config.toml
n_head = 12
head_dim = 64
d_mlp = 1536
norm = "layernorm"
rope_base = 2320.0
tie_embeddings = true
init_std_qkv = 0.0232
init_std_o = 0.0289
init_std_up = 0.0333
lr = 0.0133
beta1 = 0.95
doc_mask = false
steps = 4277
dataset = "wikipedia_en"
Each number is 500 + 50 x the weight over the matrix's rms, rounded and kept within 0 to 999. Layers, rows and columns count from 0. Numbers have three digits each.

# q: layer 4 attention query, 768x768, rms 0.0232, rows 276-319, columns 384-447
# k: layer 4 attention key, 768x768, rms 0.0232, rows 276-319, columns 384-447
# v: layer 4 attention value, 768x768, rms 0.0232, rows 256-258, columns 384-447
# o: layer 4 attention output (transposed), 768x768, rms 0.0289, rows 256-257, columns 384-447
q276:456460580489502473613324554557539535465544505476469425560455404495505451563526542433549387420378538527631439568500420464434521543542468353532470479423466414570552495452571500485410600527545473
k276:472490532547525506535517499527460475450549476607533518513540491505455474555398457480523536487461550302499493530486482538540579599528435459575524489452431493508399448423487608406444514484468582
q277:472526504485452493538581529446569515564376581455544447455484556427516495456442500529488556555476558544522524500496503466504512461612469531605495493495441432531555525473497484609515502368436617
k277:534521524469465514452620533525495581544443478472492514615505559523478539465408366505556502524514582447538577433458414462457561484577403535416493464562462630495558474514566440531506570492480491
q278:473411549472540414458516507485471459524519572455494535568529454443537444540485544401550409509517462507604527579449568458576537509483509524578496602489429478411488531441502464529396589544492451
k278:490418423513480516406588468517446416467522489592678501592481603461478415550525414550537430442404452457439583499405490448561492542515542488560510449474521454481488508411444605522413463520462491
q279:495500502532481561466486531486440494467547517613510443458545540536512524546574494553455477471487515507448534566497500497516491524505443473450555471562515614435480542504505530545549544591484458
k279:530458419438506493516509511584563538482473458503545586466495528487458488421446615464501529486504463456538524410532511468531490490519621510489510584556544524480557558473565578469549557540479532
q280:557597477548425441448480434557515465386464443461409520506429494509568478565552547407545526598514477462413411459520480465613520459418556492556476613387650497523608540519431505425493510476478527
k280:529524530535475521539476575555509501563510482467467515416524535471528475566479489490466510513538595558440478489510480477459583541403517425342471479473553419570541498514461541531483438531478516
q281:515505506567489484509545508593601573556581493543523455527520558460414449506523461589543539499467595520542501549495454486490484476530595450542470428512411664535453463509484494451539477538509453
k281:450566558463511488518462558467386436456576519606601589539452472605479532594514541609591460486573466532494433488458484499552551532451518560480505594439524442504463474444466507454477659521474573
q282:450491562505475377513586449449385568471497450530443437534512516454561497431513570467543488504463540508548395491499466540590631490383442482573499531443588384432496408500524499566530449529482425
k282:567489446430559436508497434516520509547459607521495414443520539443546483522522545494532575527529464537536615482478564542460515447536571533463502523462544534425488513571557477611505509507521545
q283:478420379580441482400482518559564580471496565486467541541497510423557515552505466525466370616482540554453515501439504489556485632500581429503517483569500485503515486466539515550553441480462449
k283:603443498542443451392412530541448531422531495456439597447526487523629443623583607463505525461470431440560491466461526486463416564528431485427504449450560490574501477509506382520550604419525561
q284:529466510425513420534454440573598403595481499488588509480474568547603408481555487527520525417604581560462454531423479576475585473511528421537530411518610595550519470476559380520573424443529518
k284:432486569410502460504462460551343462365536487511561544583505477527456509433581423525514491581500414565529397486558497459491448499491522456410508558473414479542426444536490551473517551416489449
q285:462497421472403431457458401480565499399532558475464570516530562459435349534461467576459449486623481568501567589505436544485527541571540425521618529495446481538510557496588528520558530397332573
k285:541598415507500477485589492472601546504584438448510566580544463427411521484652517383524552453502406395515500634526489371560468462481498486483485543519556542439418503517541532532511555430474460
q286:516472472526559612388558475452491492471423573551534570566542429493574489430491597508493448609451507370528500470565451553496480499576455484471556530534471520535390466519470537566455520372538486
k286:520484380443503544534493487482488574519477617544397414454539383465436459554458599482507617426477645569522555581555560387359430414492516466541531542439528504470604476503626488524580462414441416
q287:579570586502481530432448365517471574482550470577536504430420626461499380506439482408383479412513498491516404524446519395421420503522508425455438535511468581445468497588594519471539527454398402
k287:452425450459396429566517600488425430438458549562540314546502469472469557479438499516441396512357483499417502561489583489483454552408452437574409617519457396502461529347494627434576484521474575
q288:465527487433407487527503545483479530536390451468523508505525528496475529549458461498537474455447536505548496489534540495398495498542515461534511458477511516491457472505478539503553457490505534
k288:461513459427549485510587467469529485502408527525556586500481565499553557491559499417523466467507559523544558479544510487444470483546470532435516551407437509503534450506457487429570472499475604
q289:556541518558486525492520462552532505489463472432473484475616448502464487444472521527619451538455488511470494516450431447413499521555517465437511445434450450441480540490466427509508549524430442
k289:500550499495587492536474514623557466375485461445516453485506516509489532423572511488540602506513518519493464596565587540463466494471542463516548473541478550483490464517495546513507576434451472
q290:503513525567528499563454468526494475442530375502501491534446488544546541556473530484587424477488478543592478504527527494500546446441566496466510534520521492529475520455531548462463521505394460
k290:479555522469512493574523502419504588481452481563425546448456484506553420462547467498491444535557541470574519512476528545567600372446532470457512452609513466501593543491446519498497468535506441
q291:441485514445524473569422559479383527472575515422497562507478484503497467521384554540553513496455564422416536417577528374460460489399523554497449583551505574479529503435483515541488525520489555
k291:499490482548469513435619556542440466503517535510396427502446484563508477445483446519558410533536492515517579532492512488608495452527489440549449549473501539526563462467508481515506445519506543
q292:481411557573492437518560470503468418566555546500492418494518574453448495489556379449434483536478574511521552500463472520524470555481523489446423532529569355509466515512523590470531514497439587
k292:585515472485522490518493533522467553517483444492511532512492504424486413429438481529510530560516466539508498554522503524455508431555484499425543507490505515448558447522467442416560494454510489
q293:489507583505527560451487501504541561546527494536362405562553496501527594444465488558439499530500466555477521480447465555494549497476496460489422487464490487399551536453521537490507499431533465
k293:449487527404520488488501581521454507547513507540537466580577506493543459499514490450446493532543541493551549498486527432488503465543531577479479468529540526520443574608525493470526498485457538
q294:545510434408495602516455513482463498398526505503529454580536418458584568476563477592459517452518514496538472472472465425494594482481484433562488475532437588447579507493473444536485475510499463
k294:507432512571530530393510483489495423506464481574497425580572469545450479439548534487440500566488565539612424473560441511531535475454563500583508456505507444475585485463490447378469471508501571
q295:492471514397441561542542506509443473549623499569449447565530560436477449467550433480376470581462489587504492495464418538444473530561460565515467511500501452492553516516482468519538518440437506
k295:457546499621498531450525495475535538449615598502548502476593514516534417487485545547505576492472445568523495561468550391415569530477562485534506523589447586475506501466512608520492476485423563
q296:537539429549517512528462374495440528457475504503666448610502455498410469500515470457463540468493441484507474515532548484507589565528416440498569647591528514391547535525523484507545454487464541
k296:408450525485583496491570486574514549563515462505470509454602526548512517539557422469528454395483516528457530431419585485520479498440584498459456444490515468367519438588514473403558463522480509
q297:507510534511526553563520486420463477455582508563552432507485448592505567531499617531414428520521465542575483510410591526506445490573496513614441514532530490428503518476518569453497465569506563
k297:480515482505505414466527545495478483518399406535562458459510419461576466508566531540455469509559497413400505575530412494510551582479458515508444522553567531453510393504479479506497543475587502
q298:437387509475447531425554418503563522572490485505550513548535467528495514530454528504530539587465455513493525660449396537587534489512437570492469524486528409491431589564576452430556486474566506
k298:517467465467586497529427501443548481503460564527495485508513493427489512530513570425545443529546590450466483456524532509443471423571489443567435614513526622540484481519511537496482471553528570
q299:476442533451382512458528610525506456471480446505447564526396442468587512431402544560522508519485428447498443507648471459501437459490462582479549474425455474571499501594449422408546491545524489
k299:416518459547524456507523482628490542404479420531536552532512605482489439503473396570562561507434449447547469472522481531431492452490516432533507433517519573517531498509557539522490438465508601
q300:407458558510572429493506419535479457493485526544484498485439477518536517544480498466508515573551512481411607503496539530450429490539551501573528513438547468459543506462553513483476438580523524
k300:523408492423522406478519492439506523505551530396451545462519573504582424447581485573580535508497582413586505463514517565412377517567503564528520507481500537519492535564498479550372438461497433
q301:535511526495467594518431494467497529405578588427400507427483474531498421526508602565495545475461521447530516426563520563469502526533513472511482459482554572555491530528461471516440507534508486
k301:500539415501503498638486548502570535546494543529511576503525548593537540473536564545540488500382441456430596506507541509502465461568506486490506446531562517459533528572484439554455429474507496
q302:509447556456538493397387528499527465509466500585532467562556489445558477471564477547583418559538544533533450514572578525452428577513488490557532511529545505503460536384494554437487459503554499
k302:532540460454489394482570573566465484442537493566521466490539392493429572428497394508522631482498519513501428517501404476544400529531515486520515394460441492411601496548494521586455557458514506
q303:508459508464473468481498443525509424590603482563482465523570467527506454489443463420461525521494456504462551557418409495561567485592546558451572508469565474481458454615557495445492532534468545
k303:468483472503500572471455494559498541557494512564515493446477514574472542421469527520501469488545459436490507455465497547591582424399527503500557645508488467506555487466438504525501408481476542
q304:491531566493474430554436539537563463433441547470461468404454471501547563499487583451426517488538599404449393593481513507539510462410417500541548519506567481552409494574469486535403563543467405
k304:536430466363499435462509595453594552540473576521476476427422515508583496495605532434466471509623486454510512471456516449510498472473480397528445520567479492574545543519505400527500470395567483
q305:448474534549508572458528488438591532498453588450443491506517457529562498487572475461504495544581520485483496468527455400499527454539533528549598509572538416523477506476425565393503508485480419
k305:540592489549415466375572421496547468539549603444454496424571372519360477555604519479419505537427471443477469448584396579478481481490434443522585592580502519532678428565516500509506451448590488
q306:594514475530467504531425513498522556515532543503499634507449574482497456496490560472476478495451472507628417500500592625593512474447556499559461530444502661545487388555514439452462487487562558
k306:536449412523468466484489485466516564505586546435452431384476487574425485467515526509481493463628526589352567532483408440428528557482527569499487624514501433395389467550401539457487641566502409
q307:548462477560456486478499508566573579501497438537466587589594496468512504449467378525490487503404501531439423456509503495520469434561494544555479575465441462451570538440383395541482534436551387
k307:465419537529483519474475503488475476540449399476417444455543459488463488623524546437502479545528492389451591523569563526488532438492367555556499511469498548559446483527524467469445493496549438
q308:552434481476526436606503483547452513526458520487456535473555611494588550546500467489448503474383552469367536503501565608565586582435461478513463508521556567597479473547485565558584566492509494
k308:466511487457486361390480533466530602469582490507497481526377505542460420448497473556542397486452549499421493404474515561524565546464578516541551448532499503553581587525494573509554521550619537
q309:520531503551519514489465503670462486535547575453551522515548522562607440459591483395417479566484441567567415456486464425467586465526613469477567491496510547474513597519436542455521546554459491
k309:560521487515512568452601596421473526596536481458398476468553510438504475547567578503542446397538527548525458506518511502511500454601459567527524571484451502456424527473467524463557576488539579
q310:583591550507464556487484520551533464495468530566555485479463514522503452482554492452479485471452500438498538522553629475460498491482457500505478498534447425416538426521578411586500484445536470
k310:592512392513423524495465544474440548558539444482513494421461529549459386496483516474492535557387474417602554457460498474565523486637467463508373480562441479501434559434499441524410425409504562
q311:537407508510517461510461548523486487451483489424509419494493485537496465445498487520552463455472568524497527484522482430572503468489565493505544468450554481526485560545519478479496498510478484
k311:569483584519561428510570563454468487398433431496591537535567424465632563436523602555562523503522483508409481496540492415424373510427435460474486492443575446557512492517541485464530617429502568
q312:553418481568495474510498567401474393502416474707544368469528613506459490519496434562500502443458490411467562538605585561481522478519497570480561547545535511461438614468522508489481479490503553
k312:492462444503511490462573469529433553453537491524353537520554469573536491564429455541475517488562487508508485480566455454582529450556486496451548582419470529478486441523583436539520465478595540
q313:417554480426456467564561559504439588526399493561421569499475433557588465457393441486384468492523520563560525468512487537530637592395527552488425566541558486482585528504439469449494586395475564
k313:584502478522631558549508527455503477531478527553519588417542534454472564548614361540492470449391509510458410547484525553604605527452507383450497410515451507460521437522479502439508454431395467
q314:534571542492529548567567481564545531528565474496470481462456492540495557485523455474549499518499485543519541583539461491470519523534554396558398558440431422493470428426527451528581503536444557
k314:506488471474494457446507408569516481477495472547480592626468511550539581572522502606463539580447591417455512474604516479454499545514566506499474444409506477443428578374486573520516537496443559
q315:506526626472532490547565502566507462467534542521545548569340438558561503440450533499525407435474375475686530640471500523540430441429468567531552621545467487481372522465523571465454491521608594
k315:519491513481488393500481469591376506533457575478556563486566504534506453472389450505536495547509430531425523523514405549477566526612475442455508489542455466489534460585520442463523551547440531
q316:418512492377449456413555467482538552593468517502469569462420525480506574459487617508425368370445618462578589485523473531472557542433431507501567458383575440561455464476520433440541491498452489
k316:466477431465493458599432420464472408478455477500452569510604405629545563517580453463529556460521510550452469507507498508515523496498500436537581493537364354484607629563361391457469519560602454
q317:531585438539442473463432530547478490523402525400465502516472428595466566505533492487583525578520489465512409574584379508479522569500497463633602442504522559473489548391542478543484521504621526
k317:467434488441515472533563505445537420558428511547495484429565539471603408533475442423450516549482488512598499466492501467510444513608520488487474476451491561590511497421378533511411471454491493
q318:525521557501506515503345463429536578546499606511400512451537492383564506561431537487517536435458455546562543383406464443513509533482500516526421367442533422458555483491578444430455559483483472
k318:479459571513525525511460561426510509480486385433459559485567618504548474574486464461345533519405602450560458464458481454567386580517498510519552608448459619534462538547508538515537658396472558
q319:591527581491416499518531503486552642468581499627508469488505502534529542422496440623515514502450443472457518477526521568504439502516621600532499475536497496411456498461481510608596496535485459
k319:455433480448379485483417515580550431441502560479615459483401517565554472480466556451556516487467440535554527502541500453539517412493561512596401433550436424511493527428530543555462569489545543
v256:532369462478488557526502536399656447477587532488447484485521466444537572428559544476565563435458560504468580482408501482521535550506514516540413584442506475482506486513524496528423525497546471
o256:571535501481482468525454502554324483581451522549553507536460534505461481540507495440506518484468431513521432509582466511526377423461530521491559544565466501519446495492481467489512522460450461
v257:502535514584508463517521467496499473471444463568518428528547441551535467551539465417466487531441540349474466508474486556585525450463495491463500457478445463432541433501520500537511522452507485
o257:546442504541485495447441493523483468503636434577499519438422450488447527434465545500524498471575502535527543502535547464477515450501538527550503522477494508582421558543497521509546505532551509
v258:505540478510625454542523516342533535513476422422443594511525523478584554574536520537563515458461461542466523465514432525481515519548461481477426467500551488554397483544572450528548500541412507